Weights of a small transformer language model.
Size: 19 layers, 5 heads of 32, vocabulary 3522, 5.87M parameters.
Architecture: rotary positions, untied embeddings, normalized queries and keys.
Training: 116M tokens, 7105 steps.
Each number is 128 + 32 x the weight over its row's rms, rounded and kept within 0 to 255. Layers, rows and columns count from 0. Numbers have three digits each. The size before them is the row's rms in percent of the matrix's.

# q: layer 9 attention query, 160x160, rms 0.0792, rows 0-49, columns 0-79
# k: layer 9 attention key, 160x160, rms 0.0811, rows 0-48, columns 0-79
# v: layer 9 attention value, 160x160, rms 0.0929, rows 0-31, columns 0-79
# o: layer 9 attention output (transposed), 160x160, rms 0.0822, rows 0-31, columns 0-79
q0 088:151135126065162126108119156209133131131145115096140159094128157154139096158112050164071149080199191131143096076110118198107139146129164142112136135106167167128122131114106158075150122190132112138095082107133129105072129144104166079137117181
k0 087:097125153201167176168138103169197121071155108122137145116120147136084094105151192133164151129104096128167148115151132146127106100131122143108105185133128082146110137129250167140103103121112072112107133102075127121185105149101095155104101064
q1 083:067086175232097174159112103114098130107126122122167167176128128145136112169093170124141114133112055166112141134144132083090088070160123079115138135166133144103128170152154112123114084094083141141104122124112170152178153173120173164119090040
k1 088:160159121156079130110115089071195128208123144087113074160159081087102132087170067138141096117128080063188105107122121097159138170135094123164108101100129112132132169117060167129068117122118131054084155200187158086164101173151139177104111089
q2 089:121114140078121110087079138170155190091206095185077149096147115097105160137108111145133137100119128167154135193129115147158125130100139224102123145095171115152127086153101128111204137188180157127178131114127124112102133114150106092122147188
k2 098:151040131132205146140119132174113170138106103139125157104157188141165158102089098176113145111136116189095131131178139144068182121123153122074116129174108138167104138151178117132152157154134150159153094091127132138131192097128158096195167115
q3 087:166147129192065143166160137163135086171151164087145131163104201127133098064121089136155110155181101119109109133166165104138151099074098079109167123109145094106112174117166086176085141056106109124117150145179184110096124125085149119132146136
k3 078:104136089123084114118115108076116112116093165124120085150128150137068115124174104095164052163091135148102169116179135086157132158088130112132172144141105105164156149128113164108074117109115077121108156130104112094071077173102107161081127122
q4 096:178199133190096104173127145109108095166134124136120128126119123148129151150144128101163190109187094079071118131147105068154084137059063134091174163160109124087166155108108114165089192105081188109096162083123144112085154143101130152081091170
k4 085:157131131142129076132090115087112078155103105138136112134084127110135127070157088096123156148178137077084131145121149108156091157093087098169090040148103113105138133152029093127109090168114101154150117134075145117119119151091109158099158145
q5 085:088166168115090104093094141161125094152123167165122038093090148121143137140124144131153126076155154068106127076133131094169077134107090169121087147090113148162205191165097154149143135097096141066173170149102136107097070098124084152110076167
k5 082:099154164095105103123076128186192115155132072091128145103078113120074075111121130145165136151131151077141120156129127111133102143134062145135126142099172148056242129148140092097124075139128149136196109150089124118039101137156124161153132168
q6 085:104119150208096143155173144044164133105138095110151111164101117142099189129171147058116126191126073097136059127117110109095115183131171108151113167142111141146129115090126157118093111126205073137079095107135161100164144169117191157127156066
k6 083:158156158126076081172110090054119102083133154091138117136141105150105155182163126089109181133120132058070130110157128150126191142102152102116169072107075086167088125131110144176105077192117099153042127123115189126156174136111105136105128150
q7 101:135099174119157154202107128144114155157118077164173144119113136140117137130113122130096135128153145082172116184092115113097104129132136118140116086141128169185110147135111109125193183110134142148203122098096181116104032110093077113148107158
k7 092:065097110161116162114116088166137112156122104135157118069104124091124068133111170145135124106147130138180154142124114159160144115094138159079145163102153125126130154134099139097128175108143154094151131163147125083091149164183127154195093101
q8 099:112164099123112127104105089104164199167132175151119117172089164177123183166114142122118171086078175147046217126118138086123126147166163089201009145120115088103122123100177157159120140135108114145080096209133163120075115165144152146142114126
k8 093:137117094142127140067139136144161138155101140096141155075108112178197143120072159078083145097111086110143134188112167131133088089123106121134080123084117106104092123120144128113084149117000115119165165102144117131130111136141097161157071117
q9 105:201149162098121134075109093073162146132188135077098133111168130170131148130163103184132177123102132106208124128121113136086166118101147209114172166128178135180142133102111141117146154124045142145162140084099155139123030127095104138080114170
k9 099:127124136118118126099126092134151110165163106058105171108157151081089182066136122140150122081092154083149146133095087080113126104139117154105183098155136140137163130139092133119112146124110061155084213100125179164084091125098151160135087103
q10 095:173093162072132148140139084125134158169151075101153158121122163155192161133127161120130087157087188183156202113161148150124161119128155110107114119137188126197081174147080121088102101169151160137116081068157166141233125146154103123159116110
k10 086:132147110077058140180172179107150128099132108142094182104162120091125109130124112092134086108154129132202141156079119098111157118157144126157136194116162160164103085109102108056122140145144095141160130101094132100179211099107157163119117093
q11 110:140073102104129103130141107109125103157141171180160145097126127104117091118136104114123170135125149133075165100128144160147163173141088118135122111165128127087206084111136087196101136149110108136132140066134120149188115171147126129162133160
k11 097:152164120148073082205157127159120101148112133136128151104156193136139120122144111151106172223120141197123113069121163188128153172108107122147111111102176159133118109082166070120076150132148113160166084114156098089141116161135075079157172125
q12 103:083157110108126118089209197144121077092102148103099119209091213120080111089147102149138165119160124115140113151088147187131194116143121115119095085143121149136087150098100182144112180158165117095092101191091090150092129102145111151134112071
k12 095:088107178084142136107107153133150085097135207074116108174082173158101040139119111123134161138122130065151142115119100156118175122097125139152109071090042106099137116091147136149112120127156116155133126133122079070105095128157077134126129122
q13 100:123101161148108127147160115125127088107151084152145099151152147083193121090112145115088060113144095146122115132095079131085121146067094111123072136099162067153096142169182134146157148145126115142135149164140095102148139130114101179156137151
k13 094:097144118113099119167112125118134110108137121094136087120163164044146107091092168108129128109020154100103161067152127135127181077089122093149072125093110147157123188141081126119187161123184179097099113150147053084100081155094136154112159114
q14 102:115088125163066098099135123107130168145082108139097118190068100111136121151078155110082120199158104141123087070093156106168108103120184084124131138144168128153063138106135107141160076202142160177150164125142087116129102125189180110162153092
k14 112:133108101174120115169101118156110086129113094113153142149127138156137128120092075091119094115136117168164062109086153138147172085089088109112075094159124095147115175095181133164107129152126191166203142129150002098118147133089092106115104128
q15 100:115151176054077111117175137092106114121101189086118113171110109140125117135123111151157097083090087147124183095155110118087119167130148200102069140134139125176128210114148133141153084107145168133118089148095187140141137157168108106086175118
k15 092:101180106063144166124169102104121105136166134129115186127138099098142124117094130187113133117111127091145118163122113152113113174211142189129101154147182138117188142038205147180114086143138124102148161146095160159133114150133109101137177137
q16 104:154125103071109093084149124112134137129135137137116141099136112100159117140141063097111147131159198107104074149089080148133142161125111151113123101126160141138135103099034141123173169201162064130157132147145117102060091078142152088160126178
k16 107:123106120093139119145128152164148144095133118144105114106130180175160122197111143140081104113169161159111122121149115108096133100146199106112127134113189135175132151159175123164153144175099102163149113025119110134113165090135159104126114156
q17 090:140083138090130152084132185147117124085137150188137156148162121114151137171078131164125121105123136189091130079151171172178136139133196089105138092119131139148038107086142132124240156191122143141141108077139167126069120131107161119145116130
k17 074:071093159187175185141198130139128160080118104121148092116156186161136116148120129144122142132125157168147136129184106151087137140125182099111129128156116148201133161142255112111112106166141122133058116081117171093155126086124122174122100100
q18 070:125156080137132171201126154106111041110114128137103125118117151119074093106121133107128120143145139105139132086100132122136126157130147175143123128099101123106180146129089119122117130148193081100140120128132123196180083155156067121114156140
k18 072:109110136178122118089131094069134084133111110151174115095138129054102173140160173152136119138184119149114126198132116182102093159150121126087147173170165194081072104146105115105148134124069146126127116177161146178140138145153177105186131076
q19 087:137138085048106131094091133176144148088162101184085053118139091118148119151103191208140147116135111126158161137123117145137115087097072160138139135115145168105160077161095118120149194145119213122173119112149137118110131087127118133113067148
k19 082:099093091119214150151126147214118174119150106146103144150141177141186114175084122156146155130158165155130128168154147181108114120050165158113090119062138162186127077140151208144148075132164115117143129082099083148138119134122177044120169148
q20 098:120163137097198074135148116133129179079115083119057162072169119143100154165193119138125157156160132079216175171130119088134097118078105179120148158122141100105134072126112111117126135115101165138168161115097107151118102108131101125105104183
k20 091:090167147130207161096099131172144154133131081121123116109127141103139142115139137173134156110151137161096153176161105065117065165090118159164084119138166166100178119118090124102168125124139143110074122120129129160093148128166143150146095142
q21 096:175112152172110091162103088049131124168103125125188128129127081115154175148143140036117122120128095091100126133141105126156086139101105076133144103087081100081106125117132098119081161113170091124111060152100118162150135103160095137114128083
k21 081:141154106098122142135155043074104074077115100116118096085133090127149155150124099044142165131116135108105116086149113133191139102136119132155185121140115112193092117119103134154112183135131098148120159130154183101123128121131046112066161132
q22 093:110129105102105163082176154157181139109104146175121135210109167116133114078122087155118072132144128115129082111104164179170096125175148085113161081125158047171120151104196149183149122166197120118121115174123124128086172099130208117181140131
k22 098:091094136117144108179135120119116128070140177127131140104122185150130098160128130110134166077077126188119099139194170174178164075129133143130150143103135109162107177111190140133152124131155150140159117111122127052083131123111135129111124130
q23 086:076047170156131091147139154106099127155103114144108139143172167131130072102169147162098106119170154072120081097092093082116114189141114142044185161161116128209172149148173070167064095115169213130132128140154109126177149094157164136086136107
k23 100:149162147180145134142121150085099129115133123130101161119113114086177102111140089132132188144097141135190136097112070094182062209172106163144229101146152153100089054084100139162148120133122167134110128153087172060144124149056131154135131119
q24 098:193090071086160119156104119138115077125098131124121124147076108106167176155115073084163121157097142087192060122148125152137138129144119107206126076120126105178091152148126126162104090114173054136120152122134132164130128103197071106154109182
k24 099:104062109118094153141099162033158155121137115121091138193114137148156153133115086110132117121152155120140100115148145096189097112165098121145090061174126093122070191142142104127187157114152081161102094154135145112156144053109071074116107139
q25 104:171136094123144109148164168092119140166178142116132102110176144106100108195137165113166100113130127061131174118124124073139120131042071114165136066163096107073154150119126128146151154133108124085116186074088154069161129090137120148125144149
k25 099:118124151102143130121152139120149101110200080097135088180118119078104152175147159101161129112173171084141120187113129149158136163119126093155155102135143125135151111146121104064150128112092107153099156126127186140095117173121096121210147181
q26 097:094177152143112137132182118144139103113124114162146102104091147143104112160090076147119140126126142119119104098074170181101173153109131154136176120211177125138131188094142078124168176139134172120092083085097077098110130123163128148141148099
k26 095:149133156120144201171131084186101092119128078110145119132132116144121107129213102162104134110079151099119070072169140107166046104097120150116140157069153109146151110120190154113167099152113113122088163088139133130075119151054128147126087173
q27 104:151071170130141091115150125080179107119139113130138093156154162117124150090165131051092126171083106165101118140174088160137124116119130205154104152116118068121138074145096188198180094115166129139121175167097098172085112136150122127151124133
k27 085:126129120111168058131139114107147091144148123128104101075105088101152143078130209092053177156145114117158127164170122139088179097059170078129134131129108094098084105112069059138099126166187131101180135133121088110112216107131105076130122130
q28 095:169103135166081162124128113158110143131101126136115162092196141156133144120109138049160144122143076152164125120134197106176105132133095120138087180145170108131105149111147105147159164108126125080154173107141084132141153205187116207142105142
k28 096:135102157122118190133137114141104132087136176148196161116108052168109173114148105115107066159116124132140085131114100113143105115084169094152088125129102082104108154125112063124132119116139163169103149132108151152145103176139120148220165114
q29 101:142115116193095170066133084179132128092138185109117204157108146103131078089139132111107093152168112215062072149194123108145163097107167095175092173048117161096109118129110096142140105116138146134140134138145069164145160087116158124137158138
k29 091:162138093168082159130105101077076095114136118151109120202096211124083102063158115149180150146183125152173122194146112140142120129131127126090067141148156166160110102152068158120097169095127117145132188153122111151136113125095151088156140116
q30 099:075122102157135106185132106146102099165142172107157157166174168137064150193095143161141140116105137121118130141132202146163157147132112170133136118127129142069101103087110126042100105144090112107174128146079091069137099181111186122130151163
k30 094:126090097112061109108092140157083098146095153133091161134122159102146158141133158148092093124116142126095151152123145107133192163108087090120178148085132064111097119114172151122121134101071233077127181160157197076148143144130107146157089143
q31 098:112100134097173105098167183105114133147126088091121172078113111178175108152153072108123156168137117131160211076121135053177134105135109130126135170164100084137140125137077104155138198115116209122128134141179109108047166139121124191087180126
k31 096:109165145117143133130168157100175146147106139132082103110125058127149106157148117154112145161172136061177126084118092087144152159115082181165170191105133146126175147112082131138209142126166130152058083124111169150120160110147141164097103196
v0 102:142161169194157146141136100129103151150155168113117116123178132112119165196109178119156101141138114137122130164125156160207181179113098109090133154108124114088165148108121063169086133138101145142098096139113086091160119083134095128219123114
o0 100:153073122075113108125154146125129118147073125110083180102121139149145100106124064111107153112086166175161167061151137143076109084162121160133169102175146153156112117142122185136145170097165184140140125083116166193108119146146150104080129113
v1 117:124157147169121104116131116123150174104181142140092139095136064121130053143120155111165165111086113147094147196140123106073108136160096111121129100117092107117095150133150070116090097097153064113197177094117097109098127118106092060127130135
o1 120:192126064126102093172127178091123131180135157156191137125147171174054167140110089164143112160151112142135145083127134130152143068124151126138171185140106101064136137126162130151148130100084216125142100079161133119135197159127156200119140117
v2 092:088154159168073134159120170142080158171152106191160130095170140138130178081111116130171116156121120104096120129125106082112169153141126120089121124112079123096188077087107120087127166099142107143095134181160112110158137054155150121095090088
o2 093:162131119107134125127149107139122110105095135041115095130142137115135079149148128135129127115131091114131085157110133139136079110129120150117132140146202134162080147146129171124094090120113138086106175101067166103109146184084161122150177176
v3 103:146110128112154101014192122101089187139118111150158077099131099095134088147141116150071098109129140129139111159147147170185133130135146111138100157165161119131124143104166130128096081076120127103102121119228100135180189068187144143138144148
o3 100:103117126143103158255079074121188052094111098086126093098102160120129193109136098089186108156130083171152124128087138077095101148131088153151121093110081114139126098138040083140155138179113106178145089082071153161101091155122128121113098094
v4 093:112172152114149131108078145129123088128064117119140103103109103132149230113161112131182073161090111160149156116102130188138138132124146147140144028137185088105140123155136101090118139177099082171157118149088097183178155193162189126151121116
o4 098:093145142159138134154152111153147139105155083148179120157144162156173090078137126135088158155235187104107123138151142113081089185136086134098064192102088128129113157124122173132106116088161141093073185153143189042094151063121122135126130126
v5 102:156181129139188104132091152144125155142107131158050122117077120147076180148116146117124101144137140076112117103135110090183146127149134159150099118141157106130110144142103122125168118139107114100131208195167156107130113132046078104160126128
o5 103:150079146114119153114118184112174119114150147090161096192155118117142114149146123176139139148116140216109108136157247173082151098098152088127104084106114164096100112101146168127127102121143127128119063063116147161168160115135131138112177178
v6 098:052132125112113043144106096156118069142088080129128111137145116072115136106114158165151121096145092156171117134128196162053107094131139093087104179129148117130103115167162120075191123143165158068109147161119141098156185148167142091168151149
o6 099:162148144158141181083121129144149131124120147127141145161092132219124100147106113196093170138149130140073117182075092120188120181107108162183117119089086119190157167156096088108059132161047082116094114073131094121088081117130115179112110097
v7 092:152145138066195163104112132097122158061178120119119067137139178120130111110102132112133150191138179099088087083104113106162100156157108159185176108098141156139157136117114111134135098131133152091144136188134159127128158149151185100123117160
o7 091:126058071167155117092118145170122115193076120124118170128149110086132128147121131086111086157171135161121170164128160124127092143046118089109138137140125073137062181130139169166134133183168102141144128115070119148177070109114129167148120119
v8 105:108105132120177111178221106088078065132199164138133219111065134139133126154110138127115170145096133117107173076172075122129087046068115111133124065157090090136137095101121134155163102106129138112117155093144101107116141106116128132122150153
o8 103:149112110093076159094109131150192215154129118144099062171183128184111097112128124120106116114142142156169114183088174170118191178164148126141169164095183152075150166135167134148124125131142132140201124162115148162089123184138187130141107104
v9 099:137093174151135148101099131184133129072136156101126138106188124118074092120085122089135107135093103120119135168153151167101123164098158137139130112144068174117116162159123132158217092165066088128104150169127159092164117153122138156168125124
o9 098:108166150119144199119169145076097144186124121163135106160064082101170158104118130154165143119141088119129102090154062112158113089119103106148118131097141112156141096095079181150065137125155141079154091078092117156107112117117160139145098152
v10 099:106162134103137094084156084145154076135196151079135155078116094110115100160160118145136147148078196175153100115193164095125138117102154070145084195097174168079118159115122107144122133070115143117107117136129176104120132153132139173116195112
o10 099:125109133179150163132100196069122190134112140124162084142125162148135135126122154158097137101210094094138124124063130119159137181096129127128096093149137077119146082137130129103145180188116104219189135092120144148086127121131103090150031124
v11 108:112114146105118113122140147074143125140162137091110071101145128045135100120114123162030148126117090161151160100129150107196115074155066169152108135077132101140109112148138182109140128142024125153153094061143119090172108134159150101163112092
o11 105:172142137170153171098102103159120113136124106124132124157117144203149170109154155086213139072113150138120113090155154136128161151089186134131075080151130141128164175140110065168151144087187095141129175121138143181084124100145078149112135155
v12 097:093125119097081143156114200126173132114162135134122171145157113149078116137167075153095088132103140063121091165100144078088119089085113107126124107088100108169091157152133093113097110161157113182126142114083072057162155144147139175104158146
o12 095:170192123150182079172108110110049160130093050133113140119130132119132120103099185159156215100165102126173145126122123170132096154186115138126116159161173166077177082110114116145142140124113133088098156124143128180149148116111125095139100119
v13 100:098140153120119115135125166123162115100134136121121139169135089151124118133102140158166145117124070053127147094109159115154123109186144073090103088136167084126068118115103139172070164151083134093154093170148102147131126147118132124111137073
o13 103:132149157108119151111117092161106119124176117169144098151104140130199169137161165089125067129127192126178097131176138176128127147116075185133147141125108116150224156119140135102160102158124068153104140089116123133188180084093135144180138169
v14 097:043092164093093103134116071106117088177112142146083083112102142145117134096074102098135169125126142131087192157046239156115090144139138122169127097133122114124132117149138095094174123095129160162109085090236118118098077105121148126184134140
o14 102:149144127151121179127140185177119095118143117155134137176149108176135103114154177181128086119102126160131082063167033107148156101199153175114157122102104115150135107107074151126076119144147096105113130167068150162131156136177157123072088109
v15 093:112153103121123117088222132153071138110097121147095118161108077109116073194069142181116136116164132109172128143123134137141154063139140106055102103193072189101087194135088121121166111143177116160064131100106166090130132124112125092170138120
o15 096:164113188144150129124067158070157111143167105137154122130133173087086128102149139073072103127060146159079142116142126139098058201146117160175185150108147087093165104147173112144125138124061210121171122127134119149142098166128170106069111144
v16 089:095110114162092160200161130121094129129082106184107129090123173140183079109057168134162061132139117119189138152155119180086138108128114119172132123157123074113116119101177042119103104099080110127117094070125140111141132162166139092075162186
o16 094:143139151107113096129111138136153092123199105079147168123144152153094151110149083126109158119139134100092084087081091132140138104127131118118123118120099164166111160161192183143178129090111137105168108205152089168082124136115094109139067079
v17 105:109160135187085119128079130157148088122109189071076142138145138133092124064150115110117152111170183121123137144124142077110107101070142215168148109115170133105130127074155181144136106122146136196101137047131085127183131130108126114106134201
o17 102:171114132107131127129162126108100166139123055131177121069125108127145115178126147176131136146078097118147117102130146155108151132170115086121093134131095131136110105155118107111138142105091105037155144187148170110115151141126122097081097017
v18 108:120083101113125099132181121099146137130077148156094109127108098140158102113144149097093160119113179102142117082111118131154076146127096078170141090124137067128098086151151103153173132107135148112148130030146113134138102113141114103140087108
o18 102:144165176160103164132140145137123101108208121083116147090135140156123119140107139111117097144165113190153116123152122070088175128131186160127153181130145190145163149109106109123114137097109087121107131204137164125112108114106102159091111123
v19 103:128207107149157131108130160095126151154103082106092120122088121148135090101158163140162140115133096142128109090114143120143125110120164131131168136082108135232182164089100189182121088150146120147113104149145085067134134131132153061070090058
o19 101:114085140125094128114130043108096120082134172161139179119158140120079192133108102155117137165125157122128139146168141128134123149147109101130109083138082132073110106143097078107106115181096067103128157105106168165155140102141133167193152188
v20 102:115157113147124140092071180135032184121117105119139157162128174158175153123123096132130117103119159146126059089092164139169122090160059169145118147105110142137082109143109152157137082126123193141136072146150126059154166120136134169145154153
o20 102:153131122075130077147131089126136136105140139149104167102096080105111064130112137146151143152120101156107115145159120168149155152116162139145122098144146150136153146099141147122151165145146059132151164064117024185045136101098107105120081111
v21 099:170185110112083125145105136122086040149134097101127132154113073074132149121123165151061134127109109112115216130121133166157144111115084099101127145161103139122101150121121157090116127164121081112137153107148123098122111123107130095120146086
o21 102:130106133160193119088144126086151197132110172152133106129105170193122127105136163112208129132108146157091082114153103115133129149153149160156110102092151167140184141148176089109184107116106124114138138186136120122093148125118121122122134165
v22 105:091140140148118105119179103073116114115119128188154117121196132158220121129129090113118120092094174099169098155129135127124112157163136136134135151170170145177070146145154126147108068202167134124148155157074109105104162153119140110188127131
o22 098:159092112121088123156102120208112144165147138105119156131154136129081131122127120159125089173177088088123160089044115128127154143083087147155184145103143128068200127129106095117128172083072140100113048102146143182154109140129119142117156144
v23 109:130135105124139160175133098118117133115087118170071156139164115071066076182169127169148109098127151126118157111125131088106118105087083170135129131110183161080110096122124092099086111125162149093135147118173168082101119061162117184088117179
o23 108:116092105127058045120147166125149124093148074090126120091115166144124185134100146112099141091098106180089102181121074163125106139189138114140205120138116143102105145122114083158133193087109129157142144123153124165190142156136150067135111065
v24 103:167123137167129162161152152086106139156150098063178114129139099100074126151124148097072092151146171140191181104143119122113120136095145127119122103123126155147033174124129186113097142190082167156088149208121122172056218152073124139130065121
o24 100:109101127127160128086111115109156123074096121204115145114107157125161192087141107161183143071128093112096063156133171127101155123094048103148081184116121121134194131150143122127170126088157126110195147106152137133160093117140176149175195132
v25 095:132140080095052168137190193100124141138134147105113129150100190156145133177145162214105115151107140099156144166087147108110111106116058095182098114114151162156089113132184115127129184129145183149158123120104147147144134141097143097142214136
o25 099:165112165119198042162072126111116145097107054121111133115142104084118130058135145059119184067133140135085125123183147183152104129124182176090151123132145109102163110078102138112161101111096143136129122134133091082121125102169106180100068118
v26 099:153162093161120093128130090191137131149127129142128178118139142088147068109146147161125181106076064114214173111165154130084101175112109149169126101136130127095086122095149094086125177162136105081096098130144133182159128154115133102147101039
o26 096:080119182078120153158131157061102130116106115147104131163127146182096149130039121123109073120150151143080123207133072082164187161172119122148123124102127103148103124158156131101127117076133123128177158086094045082095154139096143174097152140
v27 098:108067128114149087125129142140060138100141124051186042079149111097131120076177134130075132093121113171104098113107123138170113254116130122156141099109084189165091158161102145094069067132105103123110102127116166163119135099101140101170120155
o27 098:145115119134132166120153099136217128158117123175113149191101096141187153164080120136127062180108092119109140145139166123107097104106073102116106126126183104139166154083097156186149190148152145155136140134116111166133087116189103215157131072
v28 100:124136093122153114156136117125139126120057134107100165122156173118153108151163178148169069108175150075092131070180106138158122159111108131132132176108151153147130105116134128094147120078104111101145131082148143149082111108114104043108210123
o28 104:123141159126113102129171176142117122111125096155192101123111167076097106110102116127097161113120112173153140156059157143114144115134139120128074133131140188100097125139176068152109149115118160168113167185136077118165108160163158229112060118
v29 097:149133083123108132125078152107135180087125124067172174106117097151126099180127152123160168139164169085108076113071149196175139119183143195159146151103062170146094137147133047158151156091137121095106113120125146122119200091111138142049159172
o29 095:117105142136106128109126104095127125139120154124085118147131157092091081113125132143053113154083073185133138151135113098095111146129078071116141157157155077110121126140091159107116127066085155135145112142147054121120116138105101107196119149
v30 105:204103096143118167103177137153120087104160090143149145110117168114135139099084158100159203141134090147115084064107161130094158177146105053098092099187134158159154095146134112100051166172111146186170186101189163132112173106100064100115196139
o30 104:098147174125183107153122096081186179152142131131128133120152143161173114125179127124106072141135147134170145155159074139145079114133158151162034132133126092079157180108133157124177075129123095118093100128121117138106091114097122126123101131
v31 102:136137138124140184099087130165119109124117117103097179125178122193176088063098146162109075114101050156155147142133105095174177143153150119117133104122135125158132118141142143165124126150156137159098156209109093165091107098138106121114120173
o31 102:079161159121124189104151069110107102161084165126117103177075123085086156124138107110133144123151185135120046098115138128149085155084117140172041146121119107126158119125087150138151102124149082119165144049078110105219162115056158130101115110
q32 078:062161168052195170064109110181149174142149167140130112097144180201128111138155117111100091102184154144164166116128079054140171183142123110140142105174086165110110114099126127066119159187155126122142124089120064114113138114124100102124141145
k32 081:092156141125126105151131171120124141148126090126021149127187155130157091111121136175140132030145122106110121192100081110118159170141165079075111144118151181156120120151133166107114158148109115109131113065146127103125086113159111140170128140
q33 070:152074173096183148136139190177139152194175150102131137084116124161108188135083130099167141109169126145123115128141093114145165125099148123114181113179117099085123133135112142076135136185190073149171124164142112155115091175186118087161095115
k33 077:109081144130173077117132138159084160154148140094040133125138177132104094126146092163146110080178170125141153109101128080095132164182141146102146127074155151191148146164110108098133097127146153119174097086121092077121176137170101149166096143
q34 076:149142087155103108123097109109127158148153159206157098160150146135181167111122077192160089123110182154157128102179148137057117128184128140102141092157133140121183078124101116116128141095103119107134168192147079090135142175152112143143075126
k34 070:142161102126128173127076072126110167142118117126081158166181148140172177236085103109112168104103071167098134120108148119137118130070125065051050115178145121094157119089119142111133131152100100142114208128151137134113121148134122108103155132
q35 093:117110114121177089120105105107144103159165131107110106113118136183161188133150082178125157154079198241107175110088167137136122103161151141144156086169166135150098169120096134139130144111133131100120099092134098132124124063199129116116094129
k35 089:107209126132197134099159140168143134188105093129125162103114221109161094157153087140151140149115125145135092089138082140109157168106164132162153125166097180183122183163101087167099100115185193142174105124124107139129200090188097136172110109
q36 089:168163100113133079092088108134030154136154086108148099101181217107127118146146077133124110208070130178140082131089135122119157133134130165136135098177089133147137128155116149142117109152081130124183067136129109120121148109157089085135146162
k36 093:056098090129153143085136143155093153100157167167134135141105163058135082150109154136153102143111119143178111108105087101115124192095134149116125121068143155126152097111125064124133090134186140124195153099189083109099131105153134113145063103
q37 087:127154105122134067104127136143082157119124127142152052089188118174118137122088121184169098129074139137169102115133156099094083156138119211071097190093143139130144150181169205128139144126179123143171132126118102112109142082120156121090095117
k37 078:147166126107162130097158123131093168116138152154106147139138115149165111161130160103122130139145116121150158105155123124139064142145131081067167122068181175084134190174153150122129099161112141075089173135095128167146139088196122171125139107
q38 099:151114129154114141099113138125096151129132112133093097146167174150150103176089148160174139123106120059151148171099099090174122146079118145051096162119089147134142147217129130138145155134137139133161140096120072094086107099104148165104097151
k38 097:055116151130159165126108142153131130129132139109132140151034139075111090149133115131129139170103138141192131142085079116113111097141086167153070129107104136108130100177092103148066112101089160118192155140119051118138146140114196174135107183
q39 101:155128146086156138158108208074091119133140116168157109154151131155154130092080140125147148157087135145160148126149144143141148088136149176137093102117155163163179118051173142158184158099123102217135150137095117156088113092107054088159128110
k39 098:170137156130136131133104121175081120154156136079175163201086140091112112165157120125162084139179128102171147153135191166147114109124122106119145119167181129088109131091088167107101150158158165109160112129168084095176060153139140108126115114
q40 103:142151076157158135143150155136114101169173122115116150101117069126153085111171099156148118166135098110118176149151105154146106149147081144104136124124153134195152158123049131081129125102150109106144162126085118109173106133093071131199206217
k40 096:176140088141111157088178154087156144134103120174131089131155149135186155121167167174104120209175149108142132157151131155085083117156093115115190081137132174135169097040083117116123131119139088148083117072153134095114136093090127160149111147
q41 103:204150137143180132149171125100167099144114124118153127201113103184146106092075136148149132122100191159102115173175135176120124129066096143181122078067118070140113102130107136145094087117156096127100154093142143137197139096143075155140112121
k41 099:171140091115149087120125169105086116120065059175119140149127138111123126126106080123065152127080105102102120167102120145117103077111104107093134165169169095133114137159163104097140141170085131116101156173120161128138130120107175134147077136
q42 115:156150150081127158092090080143185103104133154054142110085095088185129124160172113095197140165137160170104132138170145116171130101075102127159138158082150185159173148189093153143117102146185109164152107147152118164097107167110092117147131117
k42 106:137110113119160162167084144141143096139163166168161179052124144087150118084151146136176139112067134144079154125142166140161154074140034124084073136160114137101130119097135098132136112104112101089135118142060140118134127127148134147119115067
q43 091:175162161142151184142118098145119122070114098190124116121108132156179103138148146132123074169063114146197125111178142089091160055136206115121151151105147130115146127094147131193148117110137175122117087140175045112095083121122102080098134168
k43 103:097102126127154153120110134104117151092157108088134129096123121106133121154203104134142120092137130152091126148180129189078080146156133163131125079184109108109116150205203123110130147179118100143157123085143117126193138110081096124183118112
q44 096:171085082114124098136161154236141128133130122140123123090164127154132115108158130103103126075106122163112141134108186181144124100178163088085162131128191120136103169139153120165124188129192117121088103132112123130132155142174127110107125169
k44 103:101152135172064113177101170174112082093158114123126106107102149211109207156168130158164146077107095159077140107122131129091163173118131127129132126144127144145065171158138155121134141126071163148123070160156130151089195153183093106123146109
q45 106:109119030168087127174050197160104129128133101115133095113140174126098160077113136141125100106122184103145076127123153132105100124062072133179097140174119118064109109162084088084137129115184095157113178041137154125190143090086120093107162121
k45 094:142145096147158074093080123099110141102081143146113136197115098177151116125124170100108159121136167108123083092053127132160097101121114100154155132090135162095091146130094152153145143085083125094070104085071095118141149144139111129088131134
q46 104:113176157146152072078145109147195128100110105090068112147157172113104201155145107078089091150115116123094120088137141135170148200118177162156140101175121090131088151146144146144116147133131192109099142125138124095100147178107152122098156101
k46 114:102150120125158130109122115107162150086142121084117138147138170111123169115113188135083116102148151115061176168138160167148170116140165153108115128177120133127088106078165079091125054137136144158180109104147142080156149176168164095151104107
q47 104:120187149176133146104096090139109133138164124171123086155152131195116102128159128138194104171129191189125074139143129113119124151118164103148169105057137112126130164122100083108120090175155093101154103091124067108136145076197158133105178103
k47 101:148133087123147087125120120164125125089139175174105128092188178099184149110116144166099195097149142129105099171079084114062123165135114149132128092161121155091131114140142092096128139065137163105100180125140163113135129088144130131139061147
q48 082:112134104233123175139137121131109108128122185145107105125127092142127119175144104124171187149076100077101113085065072132177149114178095134149134156120094055133200124123168153147099128140117153101089154127109140115087113168183162149084075092
k48 073:155098112142140142117169124148100080131139112129104140149167157120159158134146100152115131113147103147166107203112118141058090136134151150157166137092144178108101173105063135159147094112150118147098105104104069100139153137117068189095094124
q49 099:118115040191122180109110133017132165098081139127065093114167000108165155106110122134176187148142115118097108144104139184143143143119083145138123161115126110126160137155074143101105137122105135149129099164175170115112082157111126137049113143